Weights of a small transformer language model: a variant of Adam for these matrices.
Each number is 128 + 32 x the weight over its row's rms, rounded and kept within 0 to 255. Layers, rows and columns count from 0. The size above them is the row's rms in percent of the matrix's.

# layer 10 attention value, 96x96, rms 0.0931, rows 51-63, columns 48-95
size [ 94 105  94 100  91  93  98  88  89 103  78  73  84]
[[163 179 130  65 136  73  90 167 126 168 136 155 193 142 111  90 163 121 129 115  95 116 150 110 119  87 106 136 154 144 126 131 110 117 155 171  98  75 160 119 123 151 138 162 120 101 124 181]
 [ 80 168 126 169 150 112  84 139 161 108 123 134 121  97 140  58 147 104 142 127 146 133 103 122 155  94 183 123 140  75 138 180 113  70 156 161 110 127  82 155 151 104 136 155 133 134 183 178]
 [110 137 149 133 117 132  91 115 131 147 139 138 166 112 122  91 140 111 154 149 126 133  85 128 115  71 185 221 140  85 113 200 103 125 212 138 150 122 128 168 206 202 116 130 119  92 137 151]
 [170 139 118 144 143 103 103 120 130 112 103  80 167 118 122 177 202 168 141 127 186  53 152 129 113 153 156 159 135 145 126 103 128 148 152 112 117 109 159 106 148 159 144 167  95 148 122 127]
 [160 116 110  88 117  77 125 129 147 148 157 191 112  86 162 124 183  33 133 129 103 122 123 128 187  80 134 143 155  93 126 186 164  93 105 149 163 140  93 175 178 125 129 130  94 132 142 183]
 [124 138  89 111 134  75 174 153 115 186 155 131 151  98 127 153 132 133 150 108  46 143 167 147 138 153  75 125 117 140 132 120  98  26 109  89  96  98 173 160  86 112 117 172 159 151 120 142]
 [126 158 168 139 195 222  81 121 102  90 114 102 156 153 131 107 106 153 135 121 141  91  36 149 111 107 152 124 158 160 123  91 122 165 195 121 163 129 124 123 164 168 138 130  71 123 140 122]
 [102 163 106 128 127 194 158 146 129 129 115 126 115 194 153 133 115 106 181 145 130 135  79 133 138 102 146 123 121 118 112 157 155  94 180 141 105  63 121 109 214 191 154 125 153 123  76 120]
 [151 101 127 171 148  99 135 133 116 184 107  89 110 156 113 191 132 129 128 148 206 125 127 115  92 157  91 158 142 181 153 106 147 134 122 113 188 117 117 106 145 131 109 118 155 137  91  86]
 [169  79 117 148 162 132 173 126 132 184 121  86 151 163 151 154 119 110 103 124 161 155 131 176 102 143 153 147 130 153 115  79 112 134 104  84 112 150 126 113 155  85 119 123 127 128 133 129]
 [176 123 150 117 149 121 167 142 100 204 188 124 185 130 120 105 114 112  58 168 163 111 226 144 146 111 180 113 147 114  72  88 127 148 159 137 124 116 147 102 127 107 153 108 182  58 112 134]
 [168 140 119 129 106 157 110 119 129 157 152 132 156 102 126 121 169 122  97 156 101  67 200  84 105 127 207  96 119  46  87  96  96 111  86 157 157 117 164  83 120  98 152 156 171 123 103 118]
 [ 67  89 108 114 132  85 124  94 129 154 157 118 150  99 144 163 198 139 154 119 149 143 200  95 125 125 151 166 136 110 109 174 162  94 133 117 122  66 184 119  47  88 151 138  70 131 135 153]]
# layer 10 attention output (transposed), 96x96, rms 0.0923, rows 51-63, columns 48-95
size [ 84 106  99 104  93  89  95  90  86  97  82  74  74]
[[111 119 130 190  78  96 124 115 137 180 120 162  85  97 109 143  82 183  91 140 103 136 110 168 149 121 119 119 159 151  96 137  49 145 138  99 150 132 155 174 125  96 130 194  96 101 171 143]
 [124  76 111 171 105 125 183  88  92 157 140  97 123  97 134 135 142  61 134 161 122 127 139 144 135 136 113 136  77 144 146 127 104 129 128 135 116 129 161 148 197 140 152 162 150 160 118 120]
 [ 94  99 124 172 112 136 129  82  99 151 179 146 114 104 116 179 173 144 116  77 114 167 170 179 120 145  97  52 141 174 162  83 116 118 108  96  92 166 146 159  66  76 139 122 152 141 172 146]
 [105  81 115 106 107 136 108 132 105 101 138 121 159 146 109 149  84 140 134  94  97 155 150 166 116 117 165 111 120 165 112  93 168 140  89 188 166 115 110 216 104  94 139  86 183  90  75  69]
 [121  75 161 160  97 152 151 116 113 112 130 186 115  81 102 134 102 165 156  97 157 191 123 151 125 115  96 170 134 121 126 154  89 108 160  45 122 130 176 149 113 179 161 116 128  88 145 116]
 [141 111 131 142 120 127 123 195 122 150 139 101 168  85  86  82 134 116  87 189 149  81 141  96 127 136 149 112 180 126  60 184 104 154 172 136 207 136 178 124  89 183 189 140 100 128 140 130]
 [ 83 147  94 124  81 107  94  78 146  80 127 120  80 151 152 187 129  88 133  75 148 130 167 180 109 128 115 133 113 144 141  83 154 127  67 146  87 112 137 169 106  81  95  85 175 162 154 152]
 [ 90 121  96 124 110 179 126 108 147  97 175 133 130 140 134 145 140 134  84 121 143  88 159 156  92 162 123 121 156 164 110 109 144 142  55 122 111  92 163 148 161  80  81 120 106 164 140 153]
 [122 188 113  69 147 127  73 130 141 106 157 139 171 161 143 156 119 156 111  68 125 140 100 189 128 143 192 111 177  96 112 121 140  93 111 113 120 172  63 167 125 139 100  93 138  99  84 112]
 [ 90 147 139  99 171 134  88 133 135 107 124 162 119 118  97 141 160 120 171  87  96 103 159 127 120 133 118  93 142 152 163 145 147 135 115 143 190 175  73 178  76 139  73  69  99 110 133 128]
 [104 130 114 124 124 124 118 131 119  92 163 167 151 118  57 128 134 152 170  75  89 148 161 129  61 189 106  98 118 115 168 163 103 124 115 149 132 156 115 210 138  91 119 112 127 165 130 116]
 [137  87 130 103 150  99 173 140 135 130 157 129 154 145  78 113 131 105 150 104  71 128 120 129  71 156 124 115 109 136 161 173 102 162 148 157 102 102  92 179 124 118 156 129 169 174 105 114]
 [132 133 120 131 127 162 111 131  85  92 121 137 134 119  94 143  97 147 109 155 144 163 169 169 173 119  79 101  76 233 128 155 119 187 169 153 108 132 121 123 202 114  85 155 123  72 123 101]]
# layer 10 attention query, 96x96, rms 0.123, rows 64, columns 48-95
size [ 68]
[[115 102 117 181 160 111 139 135 110 144  79 127  78  91 114  41  95 125 158 136 197  96 136 132 188 154 101 145  98 149 144 103 104 113 184 156 140 190 145 152 124 123 126 152 130 172 118 114]]
# layer 10 attention key, 96x96, rms 0.118, rows 64, columns 48-95
size [ 84]
[[133 204 128 163 140 201 192 119 162 189 106  96 218 150 126 135 153 101 133  87 122 129 165 129 118  89 104  70  91  93 114 125 163 155 128 184 176  99 111 145 155 148 166 119 143 141 179 166]]